Part of a small language model's weights.
Size: MLP 512 tanh GELU, 1.65M parameters.
Training: a variant of SOAP for these matrices, 2401 steps.
Each number is 500 + 50 x the weight over its row's rms, rounded and kept within 0 to 999. Layers, rows and columns count from 0. Numbers have three digits each. The size before them is the row's rms in percent of the matrix's.

# o: layer 5 attention output (transposed), 96x128, rms 0.0919, rows 20-40, columns 0-127
# v: layer 5 attention value, 96x128, rms 0.0887, rows 21-40, columns 0-127
# q: layer 5 attention query, 96x128, rms 0.125, rows 32-63, columns 0-127
# k: layer 5 attention key, 96x128, rms 0.116, rows 32-63, columns 0-127
o20 096:564548545421453526527476472564535490518537448568574505534517442495469537468465519559536492518500501484539455464451626445434440406580553458495451491595431517491522512494501465489447549513518434496443491506439366458492481566480451525550540555427471505558452455505497544485531516553574505525441444477542469471446538481510449540394481497418602420474602447426530482442508344487576540444513
v21 093:506470554544522466556533517484451463472466452601505506511500553480449420528598526561491435500545499441572471538518477450467475443580474424552510490556485554564535389464439537518554430540529528572505400464539523482533463460504504557492467445441519512590470411599559458566537559501554519442582400476490443474517493546458451444447522462503476502472413575351482547511417495516514475502380
o21 103:477533392417452517559448452494627516450474516425511499522481529453564546490477520549458429593512517565475533475503527459521478584435662565415546533534546504480481529625519557447447520505536444532460535527455496490536557539474441499564453501505492488414497434517440523435543448462494468493462547554553478454539523534468518545546508536553546534481590515581627411526512495540439541531599
v22 109:506556548492559518549533559549538492626471568481525545400583513507481472488553432583446515530510457603406487435540462510577477595482470518505419492437504542614509560455514461485594495461522603607505497542523566435525605489539537477533497523535435555556551436521588535542565548439514536534512510530540464546520441508501607549539565538563464517496513471531523559544513422544477557496510
o22 107:567457386475496481418528518407449527539420516398509530527523495485461510517424594480546461502449572464542562523421527462500573519525554506431482554511481529470458423493443501512461414416481527450494476498446522433527473530468498473561499392462577464537463545494579497459457531486447462508602557533466510561560470613568408392485392537577483465454448519477499549540436558475450484571495
v23 105:527514553501548547511502523460500572549455548462469419433541540540499541463524519517584386452508560524540544474501557449422431424506492534424592580545564491567607411569478542501548604454474543598447497552505528469492576550476521561483544544467506458518518548573412536476396468518512505515481407458548449437445559501490485564543587499475502444481598468446542541570491604489481508492501
o23 107:519517496521456543522401509471519397496515453482512518457407459415488531529495525531513534548512484531489526539509481461509522556388511452552438550410414489522412513541487564437535529616564469460664518535524464484535617480520453538445484580481504598496428504536515514502541570427502467458537606528460449521556530568418450471477552443519508624544555470564556506529478552456527505457532
v24 112:486448567569532490451484495442516460506467579558518477469417465480439456489526507473549591465533470604566583412402490534481541421535506490471453553542631487445492496537507408553545497503416494514429537492377554442571498502521439477457421470497541504564487546517516447523492481416480580498429509499531552526490572456444578505460537617412545432573499495519543482408482466545554448489466
o24 109:537564508477544584552513561434479499440480522495545551488459446558450533426436537479539423553545564469479497547550512533467435480521537482483548501482370540557484564401502572488500425472525499545515533499581507575502416518473488612443433535443490542472524480378443496585520487428545431535548513459437432593482493654525543575494466517470459537538465438505439525591497522469469435453520
v25 102:469576463498497506379602582473580397413519461563496585572458452475660405432527529541499505467485466539567480501507584494435503490548537520518497529578517508465410540445542436513479506493472484533488496423491510559488457530489473549457526417531466460465447586520517460483513546497570443493510468524547615458504580517441535500518405534444530504464484582418453534473518505439410480494433
o25 104:527453490523472565522504427575539510533467541534507452468444596567528570521514471488512503512503454458431484601492574471619423502547516460504440449433561594384507486494555610518480460547429533580437575512460495494514442576578538542453529576437486556419468512420414469528497359470523527508433537495551444539491518510570556522500418484463429439550517484530478499540481518587537495507512
v26 104:474483489390453507483532429559501546427509507544449507560527455461498475507567411451545486465441534484452505491467522466489569565440551579464462499529499585532542546489529534454488632471526510473549507501550495504488474421450597470490402506587529473562541445421485489466410402474475527551612444467501477495562516541558500554609545460489421432476458494434582535493480492519428657509527
o26 115:562464482615558534535427507552476434583449529520464468502441499372518462501510533444457461534535434547508512519511465528527564476483446435584556579455516464510511571461512430559475485510398546478467566500429534440593531466530513555486527546457508538586537479575476500582550588586602480459427588628471530497494513472572488565465456490483481560553486585432464528517473441500529455560502
v27 092:426505419542523440487499471512456488539505523540507492494586489536433529507425541508518436534503440418402520565494484497476570472399598484458503473572454519625469417451483532429452486437472534397580487499516508414464528497504380523526555531497526517415515486570551530481452415491624466486474452415524564519456492492461438507508443445444447461502569500459532482384621533519480530479488
o27 095:616482502533495415505510510435477496519535486554503474529451495609582498456455500521372506443540557501554455462479475516424513511528428578557493457502560561492518568517493601495519618535486516490449440533496470559527533584499575479451550543499476481526455516388499529351494541575515467532474574500439416461549546520557525467503392437532528455570441504576520509563542589494448431514478
v28 095:524464496461486473478559467415499483446516527548479541560576619510480451532512477490494526461496510592499484488476502389477515530567523512569502529446449522570450443511559497487486496567460432538587515549479523421483558519419479603558494537468538509469571503508460576469569494544573507481528476439520382475461599559608537498497581551471332506401536512502532415572524492482519524564415
o28 100:490505522506508492483477459568377426555562440492461364554423437440580449493512496492514478574476524493476462384479501546497536537455486453394479424513479537475536532540561490554409450464500570453467525364452488506512481477518472522484475518497546550512459490487556457435550430466555419480495484566466535488571488431482438539528499504561650517506435519523519584447526631519502468428546
v29 092:526485499459356480426576633540501491466514452507521496550431490493553528494486561521413525490537496417580436486489407575500407529575393467429477460514492509454561490595495497465564452518557509426466487505558473538554488512458512470533502499485453541427465547392450546517511511495508454490469505498522469465459492564394450418473465483472479476529411560419499458638521420457538502519416
o29 099:338473505430494499571498493478537496544536429478515513451484516508430570574518455618571448479505477391437481539479559557513563467465617489558682495621566500473447492421503516445515506456535466542497517491460489540525555488539480480515549447520472459437476494517406427443437427501463574483526528507476501444549499535516443442509509510450589508499505510541460501453502379543540538521495
v30 088:550452551641545562582539514521557592507431588612450527489534555442543452462458555541542560560502528565549574512514426592518467545553500516560483431521525464488494570558439533477536449540477529485449535489466456484512492425469458453532546431463519474560489488485496531621511594504582467476420480509475457409406526576556464503480564495496419529509429463487521395464529491509426461533513
o30 108:463447495582521490422452528535442521482494583449588505521567574519457398493500478532499558460358489460509434478430547520409449521459592512438405498525418481462462488504572485474424495506500468504440431429523498456504513441543518432520444428474551547480508432559549457515466530525544507497520449456472499504556515580460551447582523580585660451476501519571523490420486442524475515480578
v31 100:578449374495544503433421520577575517578545434494536533461582523526468451551419570611482553555494626506577515532528519562581498542514521443499535628521456502501573521498436457477455577519561557482470560510492478509515490437531603483511577534499497451524498546510483471469518562488484520504506553484511560536471462500569387472526523448462552508451500560537509521599421382467485536552531
o31 103:344480512362520495580563541405509581496383587457419443502538512523509485513470531569474511434470423436415481532584507524530563522465511452603468464565412495425468462511499520488498531474508494439517501561451479494464470481444496405518449526527568546541531431543445473484408553473413473480492440550499489472438493507435485508508516451506513386413509587447511509469519502440481555490523
q32 102:555458531466541596538475470383544548632532520511457511469471473450489409492462481483503472585496441555554532545502483538532568470490564401532495534467457521427498479538510439566520557554468552433477571539389558537478488395452506583451488553494444521484540533490483520553468457421426562545533575584427497475493609526471451472491431541465424541536425409468540496551470436509423539474513
k32 110:509550334455502496571508474512578534499431416469513549436453475409518420485477501487463516527529510531554547518463494591460485521480457533571533478531569466451521340475482549533518545543469517474540598607498524458519503418542499470468419540539485562493505506399471451454488504436546476449558499575418543499494512616462510547371514451559455468513531529401465508588459501505481488515512
q33 115:489555508637546535493441527568534443491478460588516450518517548478545418477546503524517484436482500611484557478453500468504445498475516538451504527481581467407607451574418521494431430514460512549461456504504509510554480470515536572399392486413485499472487400478439494510494391523566552469503599360527556580529492499557523466583427510507534472511475518521448444516478426531443483556540
k33 121:570494539628495496452475454540498465572556481589503394441484580505422471440510522556407492539499485552562527473498498385514509505554492534583450574548489456505653517489493528470432503493500506510470553489378448474510476527398541537437477484381507475559461437551454492578531490416510534538538583484500578453509469504541553469461489564454444562524433469528518530576510521590514473549500
q34 100:570530531561541428415461502492464459466517545528511467404523535470496431548451433651507413450529553552571490511413527524476553399457470423510529436462541506539558449492514495478472609535517468534559526477608442489498474444524483454583556477607449529525373496454498511514530473455539475491503599499547505479503543521493525525467518464602477415490452443428528504505426515446584590482485
k34 108:499434442498567408474509582465422537451519544529447441549411491580467536526490478503426450546490534414485536496422553472519619447488475440544553432481569429564585478438573449472499498591486483524438527452518443516548519470577562521619510538518497624548433452575525483445472458471537462520515504503531497548444467519521401587406476501505440460515479467571475534503492542547507590487556
q35 090:516544514466467602564587496436480465578517464381495526585428512571555561534509438530470353543463486629521499586552501492498566451499405528578490477562561505535450479459442459494512410514465519467585536545536446500433480563482441546491532555521543530522558505450466575425488507445422490522539566500516444442481528452505518541428449539536458441401469487526487469569474545504444509500572
k35 111:524519456529578541490472460465492516516481446371584563416511459479525540558484429438517470538560500558458498498545476460569491515343489439521504433551557495445452477513473501596487588460548403519570510463499428490475508572482483509558478532486446558476588595470459492528460481471590496553469466528482413503448466417522571558509497464458381436473510591525489564466410513439518503583531
q36 102:554473481524522432504527585414455533496432536492477498422537416435563385406537523459518565506503511481548446581475482555475631541498474469483517500497530429460455480506457437592580510520521529536497447585581593532459615529463541491503477523543493510578518485463529447429567543599512589474464480484500446521464501550491469599492427497567466447467504463566579496444466404517525518589458
k36 110:485470473481422459522422532471560546491489533470521497444519385508507382447554518465488489542421481543517465512500466540494556509502472459514586503490511488500519424500440384527442485582519500472564433535481470461454554466489475419542467481607362468459532458501442395423579566473511517481475546516489537453453568480425486528432464467511515483574571498497615507376497487620575516524572
q37 113:501522480528455524374514562447508493522476562522484479588444557494547473511530495522551405483504526506634451480516503489481499476497513512478508401480496516526497485444579511416478391458417544429532544374528534561552497501489505494549462509501466444557492501431432572604524498456530506522515445645495530515640435549480411428498531511510479449502468462476559584583473539601463474559501
k37 106:509464523577532529438462501507464401507521490573419562551517510461488531580397405469550527546531451482507534510576475522515527437462546368478517499641526505573555469501505539508481533448507530485509582380514577518502500519489550480516492439501543433483499490539474392409537508478528545433590463456477517520594540459484570506392500603491498520491498468397506550575537463501559483598553
q38 109:527436568369583487485484484508496479487447497509488590481577484537513598491479457525541583476528433460541533530440510494482516463586447539529502539456531496509475456483522612599495563468525523523482350603539473511500482559535461604516535547484557586531447460530540449458507484470534448374539537388564518490513450507565482551465452500494447425411475536511510483537578450425463408504494
k38 107:521596555517523489502533586501520471506549526565482586457454451553456562476528556556545475455477519523499468470553436584557546501483465535489524483440453399434486531442563486495522529543577534556557494589556557505491494568514464519529492496562486557440467358439530444545382477405420517418596619461495414474511511446490462532487518512473481543444587483516532417562421452442471462540475
q39 102:462559505532556491578492398410559542508462549442558558516594377641474489518492522502554594514451462434508528521449517457552543531556475530485524490517539469474534456510504430588452499488533493503549445561449530523487482552486528445530475369554558519455531541594477421441489514433444520445545516525540443384503525523435477471500434536504558571479497533583454440445460446535467516571594
k39 106:475525442546593458505494458466493544471384524462529489529526553481490492455457560518530568487493548475413472552557559497569512522497588618525555496551462428461488440522522478505515306538500478490484463448522518420511560483483470400475478451565497487454598436484535439589514493537485510533523622465525407545463564548468528503423502572523435473505503640454432503495514486440527537497535
q40 095:541510456404504566508465512536536444503530474532559472475437394546633545446499496519476505464556513461475504590491521482502413489471493499541533505485552494492433424531441543441488554570568533522555551414423571522489449576497421482429476540439408628536603476445551582521505515449478484543488538447547406483503478563544517454422483546490515486571577477452470571553474595533535578536463
k40 099:469499469427556502451471471479517532527440448504538575507461437560594472493523487512437512460550476386426518488469497492425536447436436557496619482519533569402492460514461535432521587547567576486465523494475505556577489536479440511478504602484494583505578492465597503436476540477465566566430492402495460505549467479568498519451478503439405472515609472463475520537458624561500593455535
q41 103:500527439600555456527466513585453572587553433492544496510546536584393530545427485372538546560569453475549488484508443565473577470499473501476550432475543497521521517551504501473545526504482488476531470510565466386486433536528539489567469539471379595467521379512546495538509564537560459509544506572495610514498538445538450503494563489407527424506439519495587502462497446560509415554486
k41 106:503459485560465520551510592518418547502492411573398447522567489518506536527555421470526481579535576572563572520443358457478480484490479451508495544475474520534487527531478516494497467572550464547548433487509518556600580559489442522524500455535523471460452469428509495535405443617482507568596433545408551482555569421516489534485554466405565463490470475541453536482453487402477448510565
q42 109:537548481465596503498449436518522512524426421545513478559393472429494577504512518461553451511489487568416528568507536531535565519441592611450488458489485557480514516454495463473422432518509554528448538495416496458508543444523499570537558487473414469484555480465504541531431469468595395602451409544574571482514429463546447451506501626480530449502485449412440518533467558462558563544527
k42 102:477490515477542486557601467554445551566469444567507600470446552442485522413575493525475395437534479491432548434513492373476547506526563501513564460598440487511486546477471479489471448464342531519540486533390563567505506497482505586544494456416558400492539487489563540559469533449543504583474532463484494577523487440515458448570443538476495449517464488384449527501446531538500482528558
q43 098:501480540543489423485520439532450498509523574489538444468538492494477580506500471543542551551374493488450467544483619566570498370554568474469431547511379465504441491539453531472410469530455526489496503451469429487491527498462503525497421470444496476454486455568476517538469553606488497490549441463474475494621492578422417573541486631419558514502575523490491411479602470493542515515547
k43 103:472549464475547499435534491529508534524465538454572484491541511526479497417579525578577544569424538527458434446585521557437454492402567485533598532416450427487488533509432475411486496436492482566576554480532472485449466499457516482509473431494535462459439529473501443517503486521493501500484480502513633549545397549490451480554604582421566539524509502554535444491546364564437478608556
q44 098:527456531479484557526522471489602465570515517461552590437443558505535606578592483423535526510464477465466492452453518364541652546555539503527515497533499520489559548490521527473450548509461489507548492450464480508445420517509514501406450482511503409492471495502509510593512436472544583456420591558493429453522519489491422498492486480519520471410620512444543533422565542520546584401552
k44 105:512407480541494553453516535520551584501454551461572485534485601529529534402540577472486509394472481476436530516495524454356456512488504455403552526475523484490485480559523516529544519499499561574480536485462504491565435605559497509509574443519547460418430592435477528582592492467552524462490448578441460427522500464600470500459532487514392397452529428471554550482532526453495535584528
q45 100:600585460397507508510473567442501532489494603476558494436536521531452592522523487438527614455460481590463446495450574568527485499526599472508501529455530488498480447547563569530534424488569445427476512600472471447450486618469620479461520513535462448455490516501486556492497518546429493442447509573544438522550574586487569414525490538531473430516550494543527447441419418509498460485505
k45 098:448477430437525481595583587463587511485549487500547467560516500435429406411588418523482555479553483453455530457594547495518445502521541453517643582414511505546466560465529489404417529484518486444494573512526449500453521499465444469414521419493554549442483453531459548578556490479475536488528519503477562476522544549525524578457531500462558537596463510499444488488369474504427515545504
q46 097:436450559501527442591504506552533476503554553467523457493491530430496537497481480521505461437515475414502506583561494496415542514389504504482580472455501493466451528445519554437508440536486489547375559469530498490460469471537432538517454409513545519646443435483523570613477521487358462475444498566456479595512519513536441580455536558470542470485550580503500467503559494579590465414435
k46 107:485460511488491545442450536453456432506579560509486496501594466466475578439552489564487457445454561505554526469528353465480504578510555432588482530483458498433510562490491573523444552480553414577474583446503534468506393516477391506500623562483533555604453515461515526472504483520425566474508511620520507560513469515442568531491449519466531435466510398500494468578563492571568513508502
q47 117:496482540493441510504468547424602535520481444589542533428513458543487572492419526535511562540466537412507543516441373473522539471548479491535470583518514492475506443482533632501457605450491494553508552593511547574567480554464578576491544464464560440428444506478495503401523532482434560472559517419462423463540474502532620560557514450552458519474436500486472414493419417491483489462525
k47 109:498478484471488446550416451439560564457445594546480585555529534503608549434445466537511563503488433463490481566451427482513498575536427526527461459469512409542496487432447589467565551492539487505497541597500499539503532448548502517505522468463532523489474570447515470502484544495476541457633583540563444474508446637539525528609497429544443502572505526489402588498417466459424541468461
q48 098:540541533451448580587419499476559585436448535443571445472534513538467528429560521502526595524462432539500482504486520477559427474583491455488658524504478546499506500468578505438448471403450560502474575431464482523497489470559534387475514542589543452486569517513517433588458506582485505527504539519476514531573491597479531529397516498502573540450559457535448444519436413474472540548433
k48 102:534467556566457612522446492476503544485500475473568458502518489495453496483565420447536468596398445470540491500549401467442436577558593412471529516546528475458484447483595425476499461429548566526533496542543507578530471454440557436458481568472502545418554515528532485524554499553450569548456455545510461577483423642477438440462479529539451520475489497445404488443505484524390466558476
q49 112:462506584477557538526478490530419463475486490476517556535605445540485572535437504481565530474470484530513485492607525536499410427515514423482502542422453517421483523414490477533464644490525502533472461608618512534464456557412436505478489466531598460445451474559443529408534541518499587483560565451494473529452525570482449452597513531503528475511458492495389567521513421500528395546481
k49 111:434551555552562481627514451533454546474496548486457544443471454523391561607519590466486447507532503440441484492551496644426452414446400546549591410436496460497480453384531520488534492474492535527453440507495497470486530523502462517505499503482477412531561478514414568469540586577526547480477496533549547538486498504491493509587592519531459432582561587493545496483533449477482445492454
q50 104:522531523469436518547414541554393536460523487476517483563540443479560523479494468436347472490451525566580553484535492481462525479518507568500495571350506551548500538499438414552467591481569508554557418525528471625530559518471564442584489530521474444546601439400475541502564591581483463501433437523519424531538541505439501560540526475512510462529454440451514466468494528481525533483503
k50 111:572500568481544564501467536539458462435548541592428495556482552502515414420435521475478504511543506541613510521505457473469458472530517539552502550529523471472571547488481391563474507459500512515474535510576444534456494441510454400574438438525525536521429418544545538550506636483536522608356440482554579427453632458512440512520490476479480555431431501483565553489522466469489487468487
q51 096:535477501541412540522501534467465478539493540523521456448425562506498405456417452425524397455546531480501432627438553570469505449559452505513509525438538498559515479586479490557459493448457456529461586493554527482540449516490595505515505477523509456552498482485477487575554562536597510351559522527466540486572395443479486419540442556567485594554549604513538535558458529547473577465510
k51 104:491481506548489446427430472547463467577436532513512568579442471449495490427388498533502538512438498469489531548479464488540554561445482409492514592418513476502622480460438533603443516440480479532594561529526488529580545507479562492509487488521497440481523471518547561564562491490437508424535468450414571526612443474604538507492419480518484503507437547573603465492420466474502598562438
q52 102:493491555514544448563476505464473560527446401526558543440503509466584603589535412492508558534520557524433452563543509417520487560489471502578576559513447511460518498584486500522574567462407435500508504548530458581390476536431517478544497444507558526466490531493522487456545518571487585458487485473600534437575471480486511557464448429487437566536522560520587531454488432575519393495384
k52 101:545551438538554520525467508400495542493482494444505516444419517473479602432516558511521513472519488526481420452544480412474489524564467526538485499448494525473527601450447518464555479501468466453479474423459535556438590661503598424515521595523470480445502526446466563503516543596418496490466425447525418511466510498539502551458443455480547506457479410510568555487594566538422430583592
q53 101:477453534545521533421460451549527409516466502573493618480533514557562488556487424478461612470506409521491508459468496570416477460484461561460527529455443516569525561545439549561497546550453538534424480549496508433483515566435481556482548414479485486539550447489463519453510501489568582548539479401541445542515515525495519605542598382578496518536511433507622571484534461474476408440518
k53 108:456513531621465443528474515485539434447595548519410588480417473511526491493599514517493448524469423476467514513513576553448495447530489548535384455482465521517574568573504479530537488544552556449563479530512454456465531508489510496395469423468432496495414448495510580457516525500535488434589486414398479601472453414463466637479607429488526454471566482544462511467530495531504473501463
q54 101:557562584414471556421459497558528556549514558480460511570484520574501451524471446449497517467501454457456525499497443504470459453542441407443473544433528483488484475504564508500483532427435511460532480494553549492513475561529511485577532450437424484473637550513442453469566542612557546506515514381574563506367520513561596481501469460533437411500547503380465486505572521449519421552530
k54 114:535550606541492542549468533574447497511447574583488501553532482535555363547501529454463450494560511475542669318482537468491475482516451461454522467448554441472473542456531517594541466584461542454549525494519494512496493537541519493446426522508490427423508459463477515589490450606512564479517550432503465472422512437533492513545557561517497457553555410518483469461481475467476484410511
q55 096:543517471492470403595600519506467511467573538474521509435442578572502474521458509477412451476503508527544448427497494562537574454562533545472518510597422476544437497500498509415531472484523465444423499504492466492562359522507525498519492501551550472386549458454551568574477475512518556538538439511440562553527443563501482590441425452576407512536619463458412574493434498560541526510492
k55 102:521505460483497526477540499526499440460475461456540513516469541558440463483562467401511635469518444450558482497481480584541509458565561485511503487441504492479554497554560536526430522399478428463391420573483527475633445473390551480479468534533531533467444548521516502496597454509513538573565425526538441522526518478617588602497418382507534528527466470612446493502483462486501491567502
q56 097:494562474566493431541427470440457460502493569485501484512509395528540488579483475400478560524550480508508490466446488538433435486558532571511466443502618508457481472423466597539603496523399488515505609473479549557493394508441552490502453474466504574482548579433438415504493477528512615515420436506538530497498531586548506501515471446493464434461511465432457439576519503473423562419415
k56 098:439476513459457510450472583415558439557559454434393517534497437533527410517526551400471542525498443440438516471553451557498507419498527504468530587496465497464479480438455483493481566555454543532415519463541487583481524434552520596467520476483578583448578398355449404554489553501567522590572431513396438506510484546543538583527476484523501502527536516516501502451482480519496525492439
q57 099:486629456498483521471577453546493401577455477526619490536488417469432532446487491577457470383545543511495594503505571558469496542566568540524427590447498413540509483522468535454557399513577498507500510429461496441507547445530530487547495515499437505523549493491479521524371491526462540474522494558520559428539380565559561457447540506508573541450527497387530508482584489538504510524505
k57 099:486459496549523499418553587458480576480620469539628541546436434565471499456519442475475561408454444436495509528477542474478461498450563489472504618506524487563476472491486533454576487383469547441535594496411502496443535466468509576481433510419507526576487478539490471523417506597503516536625552539468408502551510551508546458525465526487498514494525560542505567451475507585559451410538
q58 113:438436526618530406516495548566396479486541528631442536486504538590564558470532473538453469514482493510515528542528478468484510508499363419482522594537469477416447532558499561530531554541511513508508422533488570499549499545510507572514590439500511503413456511499419432426519550518569567425459540418612465449514470400476553464545540533493566515480498456511424460542466439511457510528548
k58 107:551465533567595456619461477484432542455414380520433572596495523521548476533464538506391625503465552510491434488588534475566556455477443410528485487496548545624538581497564540496438466532554567480528453457465523583509499470546532459496500500525492505563483495451513482437522447449519511505473578527503526463506553487610494475559567538504566515467445492479462406499548432596482517454495
q59 096:459561527496479494507535405400571516555514471410541571476497547532485493491459537488500431610557513491417497556487574417502494438468570535481461494505456544517525437525482529434558340501496504478458517426568486567504475562467461502437545555483471492540510439476388452598389464407628504511538500479519513584391562522490495482484526576493471450515478459535539585447482466525484448529522
k59 108:500518471485518527522574503492470510553549457486474594474514477518386497571509477462525415561499528447448408408463565520491511564540490536502515477573404604553529531480539518437450579519467515477521575444532436604584494488397517511500501469560527536457440510550374506446493480517505448498545522608456428528494536576515558430484553509407395497387450528586469565476476548469514486535519
q60 119:548484431511480498513428539492463509551521598494572457531443545361475525465475467554500485464510483491506423568554554507449474614529536582524546465478428456563459551418482402475435432471558544466535565453549540469501459389464438466512484441485472526578571497551480521470539557553463449603550406528500505552464440550453483526475595515553528475432487441481474534404507570466519580435547
k60 109:478490558544473563527426602444456442409484557490513475590558493451505545481433537521491526510485496552533507440563566515539466502493437602535523501589388462526461536387442419488467467470452562426467435452476547521521533463519541512500495480478508528618616454600521594612506495446580542556534446457543502543532509515504501487510508497533532461467605440457500406409506446534461533478498
q61 116:366458613534507490463471480550520516433532511473518524486496512522570374605590512520478488464483450491461525505475450457601502539547504541567540542580495541399515533502418554618561543482507496495435498565512537498494479427503547414555568513540422524489522492451549524501528577462516605537487508464442469479459418408475474513474481380464514464383466462549460466529537417455475462505458
k61 111:504474555548445556477465583472551529523489458537478519545526562546517462488492535470432423482463405555414516485441519463495450551523530547508501480450532537513498443489524587610479476536526502487428541566580476550479547557502484417519502495529488481503502450527367397539496523443484568542466474540497423471471498448491434504616393455534607545354511459517474402472585470469584461587474
q62 097:579468487476494499415494475495477459474563563588542532532538472484534439454529471505562489482491603475540572504545537420533604545487454587487438541446511434450434448625509542537472545481571505465521424526543559467452585511492552464511455490451544541480447573441611624604527523533522539515535456450557475512491469487468497473565447447574444628584458507448522464479462485491437478470564
k62 095:515424407466495488503545535503502511539509558510576506432448429424601434545407540444542544383519416528537545503527497525525530459476480562511538535439511481446482440488491390503501485523566545476529512418474430465547503490503514419546526455411457511461513496500569602510574545515449541432568528472453575460641453448462430471480467401483463501506476428498490572514554501536598467482603
q63 101:501436421479477400466546497498455568544499419415504444497545552538472455380463495462519438554522509518390526447513486533490556430460498507517545422493477438558508454468461482490461478517583451473422506457526455467571517472473437518550520529552462522492528440471464517489538514595583558421423504565501431553626608476408453476480375508629521469507544468555514461481502534460533577474486
k63 102:613429454498462486454543517552505574477523531499511445521462465545465400493513517559570509490443566536447491461485526521497674471516520447567461509534536502522510456535480448576427461396606412567467470415542494515568576517466506469573488483492537428437541496492473509461545469460527457448410449565429513458450591473426544502483489446625538496458455441551466459492432515437494488487423
v32 100:494522518538568413493489504492488573614504577474435485415452447580583574520482494559576420449407547563557536441470476473537492501568501610501555529640450534589450603468534538507446505481440525477576466454445481519558405491477486472545532529451576443486528507465469516480498524461476474512540505573589527384497503514466375425491490511507479507529567480486481523533427513473494525426500
o32 102:460569513501444511522541531554513456494576440475483553597473513531451502509587492489552569507588418598436486564560435392520459595521501483528443574602579423496522549526432471496590491490541533412514473466464526488494555467430550432509421387473472445490465545495545481485489533544573505522441509489423458525577464543481546469447464435560548573474532490586557507439544495536595486562485
v33 103:510485530526481540495544439541481581427559573501552513445457491476434589500433551478419453539504624493536473495455501461515478483435545540523517516466590557403450497499492436440515557475551499457476470531563458467455494535605395477402452531540417487575526544539558456498405525458560474440460527554442571449521473523520500474424537513554517402559462568484414471547460478525478425532629
o33 105:551497446534439516449499432540450382514481449530555516500417518456474430483462505514484438493521526576495509392464509483475497517524522434466412499422457474464486361501484533439459546557513421520472552444529542513586443441516524499541427459477467574470467483514448575504457384562527594522598432575542563520526516386468491530506505504452418505446509453488502557449453580574510476378485
v34 105:483473415499566492430421515491537506581430497508472517604411477639438469472567560519506566475423540538518455477465526573531607426473613418423484511483482473489473545439573562527423475577489532467443488534517444506575490459500548441574494435455464575518496494504480477468497540501549518498419505543559521460493474457495496534559592516479447503441606476522421482543411537413549535552457
o34 097:495492521474466543520510532520512521536533419475490549543535500550529510479466501500427485590557475461551564507490564536468532498460586496560710512489545518537522547412583391513534514499524534514563516533575617544544562484520465520489514513579441443573630493408474489489469389569510453578477498450479606512519506530509458454480482460559554505434407456540605527527517506470469515479497
v35 103:515389497539506440437525464550469445450522488458495470478591501576492497492563545453451461577515506554613536594488431419457572461421521583569540547454429465556509513404512392481466554509498524463406560572449465490432442566429478493530472536437469516464490515501446488521506507544492474475483573507459503433511431509446501545460534560495522534492513576546479592549552637578547522426557
o35 105:466503482473505498528562511499539495464474451446399608442368560498570538558488497610506510452455499483510479481559410529461419476398523433457501411523580632450434489487522513443482473481481457523553530432489586546554468424412445530498519483489396576475449463535550559475487452442456453444429544561452476526503534377507537502527537473462519489489509447554501481473379519473520459496473
v36 103:418567426525565516539490491533399518528481557453554441501475528478613471448519439477451427393526478445571543374507520563559519546556459564533441473525484513581623489468512504513415545522559464514542454480527503536468509459507391490453532478496466544434457506548457485500399501491506568454493560518526517546389560475535461601474458419508585460473514462470578485522503470508492545398425
o36 097:515492547478480449509481509435541455576544411552494482462454449559506517562507541531487550489446484545502439542537538527539477504524552443548486572497471460501464555527501517502602563526413482499441587561493521602506558612525651539554523530559530472612495519496466529427555528475440517594505474504442538528630554555486512535521482490567436567519498505568401605575561447507474543583498
v37 102:411537525507432550502484498486438502539507522440449515560528541470562558502647607482550540475499522509429594503434533560542494492427497538511387476448517462483505305547536506520532472618532463516433536515482464492558591580529488555525542462464478470526531500427426538494391440527520505541476492508543545508536428526564522506388528501546536546525474397459490561433503512530500499512481
o37 096:462474529515582482548480460509479544478439506476453519411444460513508401475547443561429558514542508527532417600521532492515548578573495526644621543506429539584542458510502418541447601514446456451522491589547547521464451488474560554484526526555474505471456481504610513503604530535524464528438454502571534491400594472470563522587518481504462447465476556458484512511510458497584471467425
v38 105:477475477474559436478501449506490526657444501348485463570472465528403504473552614460475525557477505436503478533599441530493494497521496443588533474512489538518446531427569423483432506479574531468545480450530564548583489582521558521447467507351520501541544484477462494586434472446491519551428425441489539525530486487403536517430431517495551459482481480506504568486543484438460422461507
o38 105:485495508548550556476503548510507394503490459489448499487476482490469464507498431564474412410447576549455549491445517447489569548516466528511453415463481412475548597505547521594540512509435475484499532452563494473457543356507483549427520562585498542519476574493546543422562521389590405449482502530413477467475495554507450473465541516496469482417438537486600573517504500420513545477634
v39 101:460484420478461521451432514495528570519506486504372475506424566454514528493522488446492431427420460454526466520457500429486464465469515541421476453438572505465498437423423526469515445511527566593530517421495519453536494438520510486504543487562504501622595507442526511496503464524418486532519466487513432610462577493419578481459508436424462527518355520492455347452486551542471426494490
o39 099:539482511392397457518492516510401418502477608522597482555560456450498494525487480444411577492485551520476510468482510513433593410538560528474484584528503491486568532583510441519501439452500427433433384607521457515463485550463615578489540546467510440406369487540486491465457421477572459487506554493517553531524524495568429500455482525522501447476568528509553495526436467490473510474503
v40 114:551488516484490354484510506389472474491472472532544495426525510529545487567562531564499578487536460490505552364460504558587413559492485477489608582554498493488487612492397516523455488449423451454547496488460487455541484546553475485399536512547556532557515490526530588449514524508551550468445540521558528548443506456510520568478463557569478506511508545464606478612550468453416490397496
o40 107:552575496564605533504460433459455504480648423518554476505535519569510476492486436486481537525497600535472495471493463544452544485484478473524462491497500457558402372545418602447617535469494517573460496518515447526489496483546566471533483487460422527500469551460484451505470579450418465601564504361442476485535527526495570414561517468470519501483484468550536536535548579465552544592537